Part of a small language model's weights.
Size: 2 heads of 64, 6.27M parameters.
Architecture: LayerNorm before each block, learned positions, tied embeddings.
Each number is 128 + 32 x the weight over its row's rms, rounded and kept within 0 to 255. Layers, rows and columns count from 0. The size above them is the row's rms in percent of the matrix's.

# layer 3 MLP down (transposed), 512x128, rms 0.17, rows 296-322, columns 0-127
size [ 92  94 125  88 104 103  97 115 152 103 105  88  71  97  60  90  86  98  91  90  96 102 108  93  81  87  98]
[[127  87 108 180  85 141 116  98 134 174 165 114 111 160 158  95  94  97 147 120  89 124 156 106 143  65 133 183 158 137  52 138 216 123 204 134 154 132 117 147 184 104  87 114 114 134 173 173  95  98 112 173 141 113 125  43 167 137 118 172 195 171 105 128 125  98 102 167 180  90 158 156 125 113 149 114 119  65 153 101 146  91 117 124 143 158 116  98 105 135 145 107 120 147 119  49 140 133 122 132  97 148 128 170 127 144 115 118 120 118 138 129 118  57  95  89  72 155 146 191 136 130 123 137 143 172 127 132]
 [153  79 143 135 154 130 152 120 151 107 106 156 118  23 169 102  94 169 166 148 140 125 164  55 159 176 140  90 130 126 107 159 192  96  57 109 118 119 125 117 140  79 156  63 124 103  90 112 154 102  81 129  84  77  93  75 143 167 147  79 121 107 153  91 148 135  90 184 126 138 153 106 122  64 126 139 183 105  99 142 111 129 157 105 122 150 156 130 118 174 103 117  79 123 163 141  84 121 142 155 183 113 124 177 137  98 137 100 107 125 130  70 123 172 120 154 108 113 150 123 151  95  75  90 146 137 172 168]
 [130 135 106 155 100  83 110 169 137 151 114 137 141 119  94 163 186 103 118 124 103 123 109 183 157 174 134 140 137 120 117 118 140 183 135 104 156  98 158 139  86 199 147 106 149 124 170  69 111 135 108 147 147 145 159 162 109 132 131  81 122 114 138  95 128 116 103 168  95 188 135 119 182 107 136  96 151 159 138 115 164 138 106 169  75 106 123 161  99 165 116 124  99 163 147  98 127 192 124 139  55 131 102 132 150 115  91 156 113 107 165 114 150 102  75 126 120 154  61   7 119 132 193  27 103 124 133 153]
 [139  93 158  99 172 118 114 118  93 175 113 118 141 181 182  81 172 138 118 111 187 126 105 136 108 145 168 147 125  88 169 144 132 131 120  93  82 184 159 137 145 217  96 123 149 115 102 135 136 126 141  74 137 147 129 205 147 160 178  92 101 107 159  89 159 190  94 129 129  87 136 100 148  97  25 143 149 178 136 139 141 163 105 130 132  89  90 109  92  87 106 130 166 142 122  87 127 114 108 159 105  93 127 146  87 149 134 118 159 124  67 159 149 122 176 103 102 135 144 173 158  63 140 134 102 181 134  87]
 [ 78 141 157 131 154 161  83 148 100 104 134 135 170  88 146  65  88 139 151 100 132 123 133 217 107 130 104 131 142 107 150 139 157 173  74  98 113  96 123 140 133 142  76 122 121 159 182  78 159  72 128 100 115 165 157 103  98 156 124 156 118 101 135  81 114 126 174  76  74  84 122 114 131  87 173 119 184 125 145  91 132 113  96  57 170 135 109  72  95 124 187 179 108 121 154 174 137 132 132 134 124 165 111 135 101 129 110 156  52 198  92 163 131 107 100 161 145 116 166 143 184 156 114  95 144 163 107 159]
 [ 62 109 183 106 176  55 121 134 167 171 136 114 154 109 147  84 165 109 132 128 129 145 120 188 107 109 135 151 171 121 168 133  71  96 136 155 114 155  79 108  95 104 136 128  82 151 155 169 138 166 107 129 128 140 140 193 165  73 113 139 164 161 124  77 164  99 108 122 129 152 110  35  65 134 119 161 133 191 135 163 105  96 140 147 147 169 109 194 126 117 149 160 132  79 104 114  57  82 116 130 188 160 108 155 143 129 132 108  66 129 117 144 133 172 168 147 128 134 134 171 152  92 111  98  84 121 155 126]
 [150 136 165 140 180 176  87 174 148 195 134 151 128 137 123 121 121  98 107  84 159 154 105 112 155 137 156 134 158 120 110 106 172 206 136 127 103 115 100 118 110 130 161 143 136 140 116  91  70 113 147 150  80 106 151  73 121 152 124  50  90  65 140 183  69 139 170 127 139  98 149 151  87 141 108 106 128 162 191 133 152 122  93 128 112 126 120 131  64 140 100 102 148 202 161 167 148  85 142 142 118 137 145 152 143 137 141 146 184 164 210  80 117  97 105 155 118 181  77 109 136 105 113  98  96 107 157 199]
 [110 176 137 167 171 128 122 147 168 139 150 146  91 112 105 121 103 156 132 116  80 128 106 144 162  80  95 155 102 138 156 121 117  61 200 133 188 109  91 118 147 131  81 118 138  92  36 112 147 138 143 154 161 112  97   0 141 107 104 127 132 133 118 144 128 150  97 165 158 128 149 134  99 118  96 138 146 120 128 122  90 156 123 153 131 140 150  87 149 140 134 160 101 106  85 124 143 175 157  98  96 182 107 173 111 167 140 129 156 102 116  92 151  65 110 116 116 175 118 217  53 177 158 136 142 139 137 163]
 [145 131 156 136  50 126 105  88 133 191 150  47 138 124  84 102 142  97 134  93 101 100 120 110 105 135 131 161 133 151 164 117  95 120 173 112 134  91 223 159 110 146 134 133 140 124  73 120 178 125  97  97 210  95 177 150 130 130 152 147 182  99 187 121 182 125  94  95 152 153  82 114  91 140 120  98 131  95 113 124  91 131 184 152 123 172  92 110 115 155  93 158 102 102 185  74 132 127 133 181 166 132 153 112 150 150 142 148 126 141  93 127 105 173 169 132  96 112 173 115 214 131 118 144 124  95 150 108]
 [ 78 147 139  57 134 156 142 124 173 147 157 173 165  82 156 187  79 133  76 172 154 149 110 113 123 153 132  98 141  67 105 106 185 148  84 174  76 105 131 134 161  86 181 150 113  95 119 104 134 135 130 106 123 100 132  57 110 199 137 101  76 128 215 144 110 173 149 158 144 129 163 173 126 148 162  72 126 164 149 164 109  99 143 129 128 117 106 119  86 170 133 120  99 144 121  88 109 104  92 151 154 130 126 179 170 136 145 150 151 115 109 149 101 117 123 154 168 154 116 122 180  83 131 186 103 160  64 136]
 [185 119 121 134 124 105 144 110 155 128 133  97  91  79 107 136 129 176 117 172 138 139 153 105 136 162 188 190 119 148 142 164 133 124 131 114  94 125 119 122 132  91 147 126 183 160  82 145 166 135 104 109  87 131  68  57 155  73 131  77 138 132 112 136 123 136  92 114  80 103 171  94 167 130 211 108 137 132 145 124 223 109  84 143 110 148  84 127 112  91 147  72 132 181 144 126 148  90 166 117 110 120  89 180 125 107 153 148  98 156 171 123 115  98 126 119 104 194 104  21  96 152 126 112 100 163 133 154]
 [175  81 113 143 123 157 139 121  99 116 103 183 149  98 110 115 161 155  67 121 132 118 172 150  83 160 131 160 150 109  78 142 109 106 135 106  99 130 201 142  37 202 145 146  91 131 219 132  91 124 120 134 194 127 115 175 137 161 167 105  90 135 157 143 120  95  70  93 152 150  99 196  93 142 129 180  80 169 117 141 116 187  90 106 127 128 165 126 155 119 134  88 131 121 136 140 138 104 120 160 166  84 213 150  78 140 128 139  86 122 148  79 121 122 117 111 136 155  95 105 124  96 133 115 113 120  90 159]
 [ 76 137 144 118  98 100 142  88 111 152 167 143 137 122 131 134 129 135 153 195 154 135  87 124 131 129  96 159 161 164 133 115 142 114 117 141  84 134 149 166 110  45 171 150 164  98 167 170 133 120 148 109 136  86 136 194 157 129 142 126 202 128  68 154 109  64 120 107 117 159  47 112 161 111 151 122 120 138 120 103 122 156 125 136  82 147 157 150 105  88 140  82  66 100 101  86 149 138 121 114 218 111  40 154 122 132 113 141 171 133 134 124 105 141 148  92 155 126 123  56 101  91 140 113  86 204 117 171]
 [171 119 105  89 126 116 116 105 204 127 120 120 128 130  63 166 130 160 108 182 108  99 151 110 138 135 134 130 156 175 159 155 187 160 149  33 161  89 171 176  96  96  73 106 108 107 134 118 145 133  83 100 204  83  87  87 163  89 112  81  88 114 149 148 163  88 114 104  68 116  96 107 194 146 156 170 123 103 143  91 141 143 131 135 108  72 145 194 142 144 125  63 123  92 160  88 119 144 157 140 115 119  52  91 111 166 166 127 118 124 139 125  95 135 125 153 123 131 135 134 110  72 126 119 144 152 128 136]
 [128 160 146 153 134  94 117 139  84 146 125 168 141 154 139 107 155 104 123 115 118 190 111 163 135 156 130  61 109 127 146 122 129 127 104 145 160 152 139 138 131 133 145 199  92 139 151 133 100 158 106 155 161 153  93 201 153 102 159 146 183 161 149 124 121 195 129 149 162 175 160 134 127 125 167 151 129 131 142 139 155 166 137 123 137 168 172 196 203 132 169 111 132 211 159 152 178 130 100  86 109 147 120 111  68 181 170 151 117 163 158 137  65 207 182 131 182 114  73 111 106 182 163 107 135 154 133 140]
 [154 169  92 115 116 112 135 176  94 147 109 175 136 144 133 172  80  94 116 100 149 137 136 112 157 140 136 130  52 172 112  82 127 144 159 137 134 103 126 110 141 127 150 176 114 179 118 141 166 148 117 136 157 125 159  64 157 125 117 136 138 145  89 139 120 115  71  72 194 111 144 109  74 173 153 100 150 135  82 134 197 185 100 126 136 186 153 130 123 173 162 195 146  80 176 107 151 187 211 131 151 173 115 156 103 170 106 134 150 149  94 146 134 140 164 174 115 163 154 111 149 131  84  84 116 139  59 140]
 [ 38  85 130 170 172 114  98 110 138  81 100 112 127  73 146 138 124 162  93 119 124  76 146 105 110 160 130  92 117 108 180 190 187 116 115 142 121 103 117 111 110 168 108 132 147 103  97 120 108 100 148 139 116 214 128  82 159  60 129  97 142  83 159 149 111 100 170 102 132 122 127 126  94 116  71 110 112 145  82 152 198 121 110 117 160 148  98  62 131 150 116  95 105 128 155 141 142  75 160 135 101 127 200 128 143 136 142 112 195 171 148 153 161 160 109 127 150 117  72 112 112 140  47 121 121 167 145  76]
 [ 90 118  84 160 182 132 143 101  96 124 165 134 133 124 124 129  63 111 146 140 214 122 118 114  70 141 140 137 107 144 121 138  87  82  60 215 121 140 127  97 101 159 107 120 121 101  71  89 151 120 102 140 133 111 204 101 149  98  98  71 203 107 165 124 116 160 147  58  69 179 141 140 104 123 171  90 104 133 126  81 109 105 151 159 101 191 102 137 110 134 127 130  80 117 168 107 156 114  89 135 152 176 103 124 112  73  93 130 157 109 132 139 125 126 100 132  89 179 115 125 151 130 100  88  70 148 103 130]
 [191 104 161 120 153 146 119 141 165 121 112 124 102 165 116 130  86 139  93 159  64  98 135 165 118 119 223 183 159 144  82  90 117 147 134 106  87 123 147 162 125 151  96 151 104  96 114 142 127 160 178 144  44 140  94  93 135 139  58  98 107 108 161 137 167 142 139 140 172 150 149 133 108 119  86 157  81 133 144  64 109  90  71 108  85 102 111  90  82 142 124 147 165 150 125  63 104 113 113 140 162 112 130 115 136 119 144 171 106 126 154 216 118 127 135 149 150 106 151 129  88 105  62  95  94 104 150  61]
 [147 173  94 111 109 127 168 187  95  90 165 122 119 103 102 130 107  95 143 117 131  83 104  93 127 144 132 152  95 136 147 126  86 114 159 153 112 133 139 174 152 120 173 191 174 102 173 125  81 146 120 107 181 134  80 152  86 127 101 121 216 142  84 159 171 105  99 156 127 134 147 171 148 124 131 109  94 158 138 130  97 173  76 144 133 138 133 126 116 123 125 103 199 172 112 123 165 118 165 116 202 179 114 151 170 177 138  98  82 104 139 138 174 183 104 101 109 155  80 192 117 156 134  85 131  97 140  41]
 [190 120 178  98 154 132 138  95 176 140 149 140 145 132 106 122 142 167 157 122 171 157  94 179 212 111  78 204 117 204 111 126 151  88 165 128 146 112 191  76 108 131 116 178 140 148  71 159 157 100 149 116 120 122 132  29 123  83 177 102 174 139  94 119 141 126 131 146 183 159 160 125 110 139 122 122 124 176  86 124 158 154 168 138 172 134 110 126  73 118 176 155 174 153 100 100 149 126 104  90 125  96 105 152 161 145 105 110 107 147 100  89 116 145 140 146 123 129 116 130 170  98  83 143 122  65  89 128]
 [138 149  53 102  98 134 128 143 183  87 175 139 110  69 130 149 162 102 135 150 150 166 166 136 102 131  88 158 138 107  80 156 114  95 125  93  73 126  85  80 114 107 147  75  78 119 141 136  56 179  73 179  81 185  95 182  73 138 148 111 157 169 174  86 166 122 140 139 174 162 171 103 189  63  95 135 127 149 129 125 149 135 159 122 115 185 150  98 141 137  98 144  83  99 158 156 134 145 109 145 142 144 187 183 106 125 145 126 111 101 163 144 117 109  77  98  98 142 131 104 129 158 115  86 116 156 129 128]
 [156 159 146 115 125 189 156 138  93 171 122 148  95 134 148 129 101 131  98 168 127  92 172 161 107 117 112  86 152 122 106 162 146 138 102 136 139 195 133 102 199 139  98 117 128 107 106 215 165 148 101 150  49 166 100 162 103  85 174 167 145 132  76 151 128  82 159 137 132 113 158 133  92  86 108  81 170 106 120 181 102 102 116 113 155 195 101 147 129 115 168  81  85 189 167 121  76 126 138 148 120  85 137 143 129 131 120 132 141 162  64 134 131  91 104 163  83 155 137 108 146 123 112 176  72 197 144 101]
 [153  76 129 195 120 105 145  41 163 199 140 102 103  26 134 132 162 113 117 154 132 162 110  97 123 159 145 162  89  93 175 143 115  92 123  76  98 129 129 186 145  71 128 102 112 135 131 128 133 155 126 142 158 183 177 117 136 121 159 169 112 142 137 127 132 159 143 113 158  95 158 104 117 108 123 187 115 162  68 113  84 131 134  86 145  97 123 125  75 135  20 155 172 162  84 133 134 103 103 177 144  82 119 118 142 122 137 151 163 158  83 166 135 160 146 112 105 111 177 142 140 106 115 130  93 120 142 166]
 [111  87 133  81  92 156 127 147 124 116 126 129 134 117 180  59  97 193 120 135 133 203 170 120 121 136 138 149 120 124  69 121 127  85 172  96  78 104 137 184 176 167  58 122 128 203 125 119 176 129 150 144  72 100 168 131  89  86 110 128  58 119 133  75 167 156 130  95 121 124  98 173 107 120 115  94  85 165  92 138 153 125 118 149  97 167 121 137 123  96 156 144  95 118 183  76 131 137  98 173 111 109 176  99 115 186 176 121 153 114 144 119 107 133 104  95 186  99 112 111 131 156 190 114 128 173 102 142]
 [111 121 114 122  84 146 139 163 131  85 128 163 171 113 131 105 186 137  81  52 131 127 154 141 133 130 124  79 157 175  90  88 144 119 126 140 171 131 153 143 107 173 166 146 164 145 129 155 114 140  97 102 109 170 145 203  80 122 140 129 177  61 178  95 131  83 107  71 160 130 203 153 107 130 111 154  86 120 140 196 132 134  90 136 167  77  44 175 152 137 137 142 169 128 163 143 111 154 147 108 117 113 169 184 162 156 132  88  97 157 153  96 145 118 149 124 157  58  98 113 124 155  72 161 108 115 108 117]
 [ 97 125  99 130  91 133  91 163 123 137 119 165 208 152 142 112 137 111 112 139 111  61 139 119 131 130 173 145 180 151 100 101 153 111  68 159 130 141 122 121  61 170 162 120 142  93 150 122  57 167 106 100 123 144 129 217 115 109 132 145 156  92 175  92 167 130 132  64 142 112 165 147 170 136 102 165 113  76 125 216 124 125 136  86 157 120  52 132 123 115 126 115 177 149 157 124 161 130 166 148  99 109 187 100 114 155 156 110 106 155 111 117  78 129 209 119 130 112  61  93 141 169 139 142 116 106 105 118]]
# layer 3 MLP up, 512x128, rms 0.211, rows 297-323, columns 0-127
size [100 100  98  98 117  96 131 124 102  96 105  87 103  80  98 105 113 102 100 100  98 103  99  78  78  72 110]
[[123  97 113 168 109 188 164 181 100  76 167 116 119 190 168 146  80 146 105 138 152  92  91 101 101  74 143 205  64 153  80 152  98 155 114 105 125 137  83 126 119 145 150 141  89 120  92 150 161 157  92  80 144 106 144  93 175  63  93 107 123 136  99 140 130 167 114  86 144 128 158 119 201 150 181 136 102 143  89 124 154 101 166  96 147 216 115 131 146 144 125  80 148 104 174 153 121 134 106 105 103 182 128 115 168 160 115 131 151 132 132 159  94 103 128  96 159 182  93  68 158 127 129 149 142 160 125  98]
 [126 153 105 202 121 164 182 127 129 138 153  93 105 191 153 141  88 183  61 122 126 119 124 123 133 195 109 156 100 110 118 132 134 117 116  81 100 140 101 109  88 117  91  86 178 182 133 154 142 121 103 145 105 114 135 153 179 119 186 144 137  88  58 116  98 104 164 154 111 150 155  68  38 158 130 122 133 127  80 118  72  98 125 135 123 125 154 164 117 127  59 160 143 141 113  78 153  99  80 122 125  56 137 105 136 110  85  97 130 139 152 134 132 143 185 164 114  81 173  97 100 187 102 150 167 124 115 130]
 [106 132 149 161  58 139 113  60 176  68 136 120 109  66 159 181  84 124  49 125 120 148 149 117 153 109 136 135 156 104 148 163 177 113 164 151  81 178 107  98 132 160 122  93  90 104 126 125 129 128 165 168 129  83  77 194  81 123 104 186 132 120 114 120 106 130  98  83 154 123 167 100 145 155 143  55 145 180 127 154 110 149 104 136 142 146 114 129 149 100 111 194 122  86 169 129 107  99 145 133 127 134 189  87  95  63 127 151 134  99 148 166 120 135 193 113 117 140 104 140 119 149 163  50 105 155 143 119]
 [192 132  82 154 153 130 128  68  96 161 165 146 141 158  85 215 106 125 176 126 108 154  92 148 128 139 128 115 115 173 164 114  90  86 169 152  91 129 125 133 148 192 167 144 110  75 129 133 148 165 154 188 138 179 130 118  63 111 131 109 120 132 151 129 125 150 160  72 130 139 157  58 157 135 169 115 150 168 125 152 100 131 133 163 112 163  67 126 103 101  92  50  93 197 141 134 122 171 144 119 105 121 144 115 109 151  73 109 140 130 164 120 185 131 121 116 121 134 167  76  68 189 161 164 129 105 149 137]
 [ 76  92 182 153 116  84 139 117 132 126 102 119 141 159 118 192 127  85  65 120 104 165 128 161 107 182 130 190 139 100 126 138 161 180 104 152 141 154 123 127 132  73 137 135 108 180  99  90 164 112 156 146 156 113 151  89 118 120 148 131 130 111 151 153 109  70 126 107 156 138 130  65  84 161 159  99 116 185 186 146  91 123 136 169 113 161 172 134 111 107 122 140 169 112 110  70 115 131 147  87 163 118 120 150 110  77 144 130  67 115  83 178 131 179 127 123 205 192  82 167 167 195 118 105  87 163 146 147]
 [198  91 129 164 170 159 116 116 119 105 185 122 131 145 150 171  95 143 146 142 125 113 154  72 134 123 154 112 126 175 134 160  91 131 158 159  94  79 149 119 165 160 136 134  78 219 155 187 166 130 176 112 164 116 162 118 166 126 108  67 115  90 125  96 132 156  82 109 153 107 158  89 124 159 165 125 115 110 148 133 133  98  92 128 154 126 128  86  84 112 169 158 141 200 124 173 114  49 132 101 149 174 123 118 187 162 173 127 156 104 174  89 105  96  90  60 112 113  82  93  93 116 114 141  88 102 112 133]
 [156 110 158  82  89 154  86 179 135  98 105 110 115  91 156 172 123 153 130 134  61 110 155 149 124 113 114 162 111  84 180 169 134 111 169 112 112 146  93 126 109 131  56 164  91 115 106 124 163 153  97 138 166 130 103 160 118 134  91 201 170 142 111 178 122 155 103 154 163 162 104 148 131  81 187 188 115 114 171 138 139 191 121  68 159 104  69 151 164 104 136 121 144 187 169 122  86 130 106  75  98 122  78 119 102 127 104  90 175 127  64  87 126  85 172 111 116 136  85 110 118 114  99 146 116 169  81 122]
 [122 120 124 150 126 129 133 156 106 133 146  90 138 171 108 128 133 108  79 133 110 123 141 121 178 109 111  87 169 150 128 138 137 117 120  94 174  89 146 118 117 175 108 130 177 164 116 128 170 148  80  63 186 145 199 126  79  97  91 136 157  76  78 148 121 123 113  62 158 163  94 125 108 132 106 153 101 144 137 141  95 100 136 170 164 136 112 112 117 111 120 214  83 112 160  62 135 108 151 162  70 145 109  76  98  99 191 122 118 108 185 170  74 183  87 103 147 129 158 116 123 163  66  93 116  76 149  77]
 [106 146  88 117 132 119 120  84 110 111 140 133 159  99 167 166  78 109  72 132 122 157 117  88  86 160 112 213  79 132 104  90 159 136 154 215 126 142 105  92 150 133 182 101 161 128  74 143 143 101 130 152 137 181 179 102 141 180 127 170 132 224 105 112 168 108 156 158 139 131 146 119  98 145  68 185 148 133 169 110 134 166 107 160 117  90  65 115 125 171 154 185 146 108 132 100  95 173  78 142 112 131 109 104  97 113 140 122 150 119  87  92 177 103 123 147 152 124 143 123  76  81 157 127 161  97 100 145]
 [200 122 102  82 123 143 159  98  99 147 153 104 158 120 126 141 135 105 152 157 143 130  58 122 142  71 159  61 108  84  97 164  83 211  90 107 132 142  92 158 122 160 128  87 166 146 105 160 196 148 132 116 134 168 133 127 178  77 105 140 124 142 108  97 137 103 142  80 143 116 117  86 126 137 195 187 136 122 136 147 170 152 107 122 119 119 120 166 151  73 141 121 174 120  67  43 122 112 130 173 157 185 149 119 161 128 138 186 149 131 115  95  90 165 120 144 150 133  72 121  73 157  95 165 128 103 129 154]
 [107  69 113 162 122 148 132 139 132 108 120 126 115  65 171 133 130 163 112 140  80 186 163 133 156 110 148 152  80 190 108  92 191  95 201 142 169 142 134 113 138 156 131 118 154 208 105 139  70 152 116 134 164  86 157 128 231 134  81  90 161 112 159 121 104 105 113 140 112 160 141 149 123 172 185 113 138 167  90  99 135  71  92 127 146 161 146 135 157 124 112 155  75 108 127  94 115  96  94  77 104 153 157 122 125 114 133 132  90  93 186 138 104 139 103 100  64 121 169 157 140  80  96 103  84 112 124 128]
 [121 105 118 167  81  93 134 149 117 104 143 109 115 193 158 223 111  97 153 157 114 100 104 134 103 118 125 157 105 149 159 123 144 143 108 116  94 128 124 182  94  55  98  87 165 190 135 175 124 176 154 128 174 118 160 130 190 117 103 123 158 121 175 168  96  89 119  50  98 117 141 132 139  97 129 146 147 164 107 169 133 160  83 122 186 101 149 132 124 127  94 139 132 160 116  96 136 126 140  62 200 101  91 132 174  99 154 143 108 102 183 159 128 173 160 113 180 112 171 156 118 132 108  66 169 101 133 172]
 [132 190  87 144 109 154 191  90  86 126 171 133 140 138 111 173  94 139 141 170 136 108  58 126 140 112 119 168 146 132  96 149  99 151 113 115 150 145 105 130 123 146 116 132 111 113 133 167 119 109 141 126  91 114 126 133 227  79 100 113 136 158 113  91 101 125 170 161 132 113 122  76  82 143 125 117 184 108 181 171 111 105  77  86 135 104 141 145 142 100  93 221 129 114 119 149 126  71  86 167  66  97 133  90 106  81 137 163  66 168 166 146 139 122 125 163 134  83  85  92  67 141 126 124 153 109 119 203]
 [122 135 158 115  92  67 104 169 138 121 104 156 102 119 112 123 104 146 164  77 166 141 129 133 106 182 136 133 112 155  68 111 107 153 117 127 160 159 145 107 109 119  92 183  70 130 142 150  88 171  72 102 164 129 107 158 100 112 132 163 142  89 156  87  92 183  59 143 157 175 101  91 128  99 140 193 149 170 130 121 131  57  99 103 163 114 149 159 164 149 139  82 191 168 124 109 157 163 103 144  85 110 147 133 133 130 101 147 117 137 145 104  57 122  93 105 138  88 128 150 112 166 108 136  72 114 125  15]
 [149 110 182 108 157 179 126  76 108 141 140 124 145  81  98 176  73 102  91 136 107 140 126 121 130 114 126 163  99 155 115 127 168 223 197 106  91 143 131 105 161 110 150 135  56  74 158 116 155 130 115 152 136 141 212 135 122 111 135 137  98 100  75 103 156 126 109 149 151 148 108 114 158 153  74 111 111 115 119 142 120 123 132 160 160 113  98 166 199 136  98 165 141 162 131  98 111 183 120  83 146 157 121  92  60 137  61 152 141  61  97 112 119 158  87 136  94 156 182 170 124 108  84 144 171 121 165 152]
 [145 126 152  68 193 139 129  79 143 129 136 128 140 121  99 141 119  62 131 145 125 151 106 129 147 151 240 125  76  83 144 165 155 136 170 201 111 133 155 140  86 101 132 123  42 119 139 102 147  60  65 107 150  77 130 127 145 157 105 150 161 144 107 141 118 137 140 174  51  97 126 115 139 137 127 123 114 173 122 123 109 166 114 161 118 181 126 128 141 154 150 152 127 126 115 131 174 172 149 141 152 129 141  97 105 151 147 160 193 124 163  57 147 118 157 120 107 179 126  44 138 127 126  71 153 157 110 149]
 [ 81 190 117 196 106 160 127 131 100 127  83 111  86 194 125  99 119 165 153 112 104 170 140  75 124  69 116 101 102 128  90  87 110  81 171 102  95 155 114 187 119 121 166 118  99 128 160 120 151 152 183 174 108 124 111 133 136 128 121 124 105 117  93 130 136 109 100 174 144  69 141  80 130 149  82 151 138 133 172 182 133 157 168 126 115 117 132 140 103 139  83 169 151 124 127 127  76 119  79 153 139 127 122 121 153 130 103  94  95 172 152 113 116 161 212 151 146  47 122 183  48 134 151 105  74 171 133  97]
 [129 140 133 123 144  90 121 126 113 102 156 179 138 138 127 147 173  97  71 137  67 206 157 151 186 134 184 150  89 105 158 113  94 164 122 126 130 147  99  72 124 174 164 150  60  97 141  61 168 123 152  92 125 115 175  94 157 191  89 155 142  57 145 153 121 117  66 107 103 122 115 146  69 144 160 179 162  74 164 180 107 108  94 136 163 139 136 129 123  76  86 138 135 156 122  77 133 100  97 131  95 141  97 132 138 121 141 160 160 133 132 109 170 131 124 169 123  88  77 155  81 144 142 151 104 167  81 120]
 [134 104 150  53 130 136 107 116 100 119 149  89 128 108 101 162 129  94 130 151 119  52 150  99 163  70 155 104 155 209 108 141 139 135 138 131 167 123 149 121  83  78 121  29  69 134 151  80 143 140 146  74 136 136  80 129 142 149 137 120 119 135 131 149 136 159  88 162  88 152 164 121 137 133 177 122 165 105 141 146 175  95 123 157 172  63 148 150  86 172 164 155 176 166  77 138 164 108 135 156 152 150 167  87 128 141 138 128 110 129 186 129 166  97 166 140 111  64 184  92  72 118  98 109 126  98 124 102]
 [203 117 161 142 124 108 177 144 114 163  84  96 153 129 106  74 163 108 109 185 108 118  60 161  87 121  46  86 141 190 112 104 175 139 139 154 120 139 129 102 116 177 154 124 180 138 138 161 132 148 140 119 167 150  96  99 171 111  71 129 156 166  80 155 120 108 101 120 126 152 123 102 129 148 195 172 160 113 154 138  97 119 154 152 116 167  80 134 111 175 126 169 169  99 159 153 138 101  88 146 105 133 105  86 150 114 133 151 155 108 178 112 133 195 124  96 102  71  61 141 120  83 125 125 138 102  54  99]
 [106 157 185 101 152  56 167 122  87 178  39 154 175  85 110 149 127 107  90 149 167  93 146 177 125 101 125 121 160 119  74 135 120 154 151 112 201  94 147 132  92 163 111 130 129 148  89 107 114 105 118 159 134 127 134  77 143 145 124 102 108 158 100 123  88 115 107 148 146 102 125  95   1 153 138 113 157 129 170 160 127 167 109 183 124 103 104 154 153 146 111 116 130 144 129  88  70 161 127 124 164  66 144 125 126 125  97 165 118 157 102 137 185 154 106 104 167 181  96 182 162 122 157 122 100 114  98 122]
 [145 151 165  94 142  56  95 142  89 159 100 100 124  89 147  76 125  96 138 124  69  98 144 138 160 115  76 155 205 117 131 125 113 135 114  98 117 107 142 114 123 127 159 150 144 165  78 129 128 115  80 165 154 202 142 141 131 116 107 148 140  93  92 117 143  91  98 140  96 171 128  93 146 113  79 105 156 172  82  83  64 141 124 167 153 162  60  76 153 105 133  65  59 166 144 110 156 126  90 101 158 139 207  91 161 116 111 127 134 149 126 161 140 109 163 121 161 170 122 147 190 138  87 169  89 159 128 102]
 [ 76  75 124 129 154 153 101 111 115 127 132 141 148 164  90 151 118 132 113 163 172 126 127 111  96 105 148 139 101 131  29 127 137 135 136 168 163 108  81  83 109 118 177 121 120 103 145 174 140 118 119 127 136 142 150 179 191  81  98 128  71 177 109 156 125 147 139 170 139 113 131 134 134 128 136 165 118 141 127  88  86 136 102 125 215 129 167  85  87 150 108 144 100 156 144  90  89 190 164 104 228 144  66 139 149  75 162 126 159 127 109  84 143  38 164 120 110 111 114  91 135 140 102  93 124 100 125  81]
 [ 98  89 130 131 114 125 146 138  75 173 145 100  75 131 110 155  99 128 116 110 156 133  95 171 143 192 134 155 106 171 128 122 171 162 154 139 102 154  98 147 186 178 168 125 124 148  94 145 140 159 168 137 136  91 105 156 110  73 102  68 137  94  87  72 148 108  77  91 139 132 132 101  57 158 148 158 131  93 166 158 111 177 155 142  77 179 173  81 165  90 110  86 116 144 138 132 175  95  80  84 158 156 173 147 109 146 119 106 107 105  59  86 126 108 150 122 145  70 108 162  86 170 151 164 100  88 109  92]
 [143 124  91 166 140  75 178 153 139 120 132 237 170 151  76 109 145 100 175  97 131 122 139 123 124 192  77 121 123 135  92  60  88 156 111 148  44 111 155 154  80 135 116 131 164 100  78 137 135 139 126 100 135 138  91 140 176 101 181 127 122 146 147  91  70 127 132 115 134 180 127 139 134 106 112 103 186  98 144 201 140 178  75  82  97  96 119 106 131 123 156 118 143 126  72 144 126 142 135 148 103 167 148 153 162 169 153 137 144 115 124  87  84 129 161 146 117 107 109 136 129  73 166 146 133 168 117  58]
 [168 138 149 165 149 138 166 167 159 128 168 178 153 135  88 128 181 114 165  79 154 167 110  75 114 163  69  73 111  99 108  61  88 150 135 113  98 133 148 143 144 123  93 145  98 123 118 150 115  90 118 204 142 114 147 114 140 129 180 118 149 149 170 115  82 137 152 124 124 142  49 130 143 152  98 100 238 138 138 150 120 123 125 107 128 136 129 149 134 124 175 159 124 141  77 165  43 137 129 128 129 185  84  95 157 158 105 162 136  94 133 133  89 147 118 121 141  95 123  82 134  88 134 109 161 112  85  43]
 [105 177 103 137 145 105  68 148 144 102 113 165 133 127 182 158 161 140  71 107  95 112 104 161 116  74 104 126 107  94 145 191 153  94 133 158 157 150 128 131 141 103  66 132 116 106  65 126 135 166 118 116 168 123 133 131 147 127 100 146 166 161 105 105  83 124 102 163 154 130  93 190 127 134 193 128 121  98  91 176 136 193 160  89 172 143 148 118 180  90  85  47 154 138 131 112  84 140  97 116  92 165  90 137  98 143 102  89 185 120 100  85 127 135 158  94 157 142  88 148  81 167  77 120  98 200 150 104]]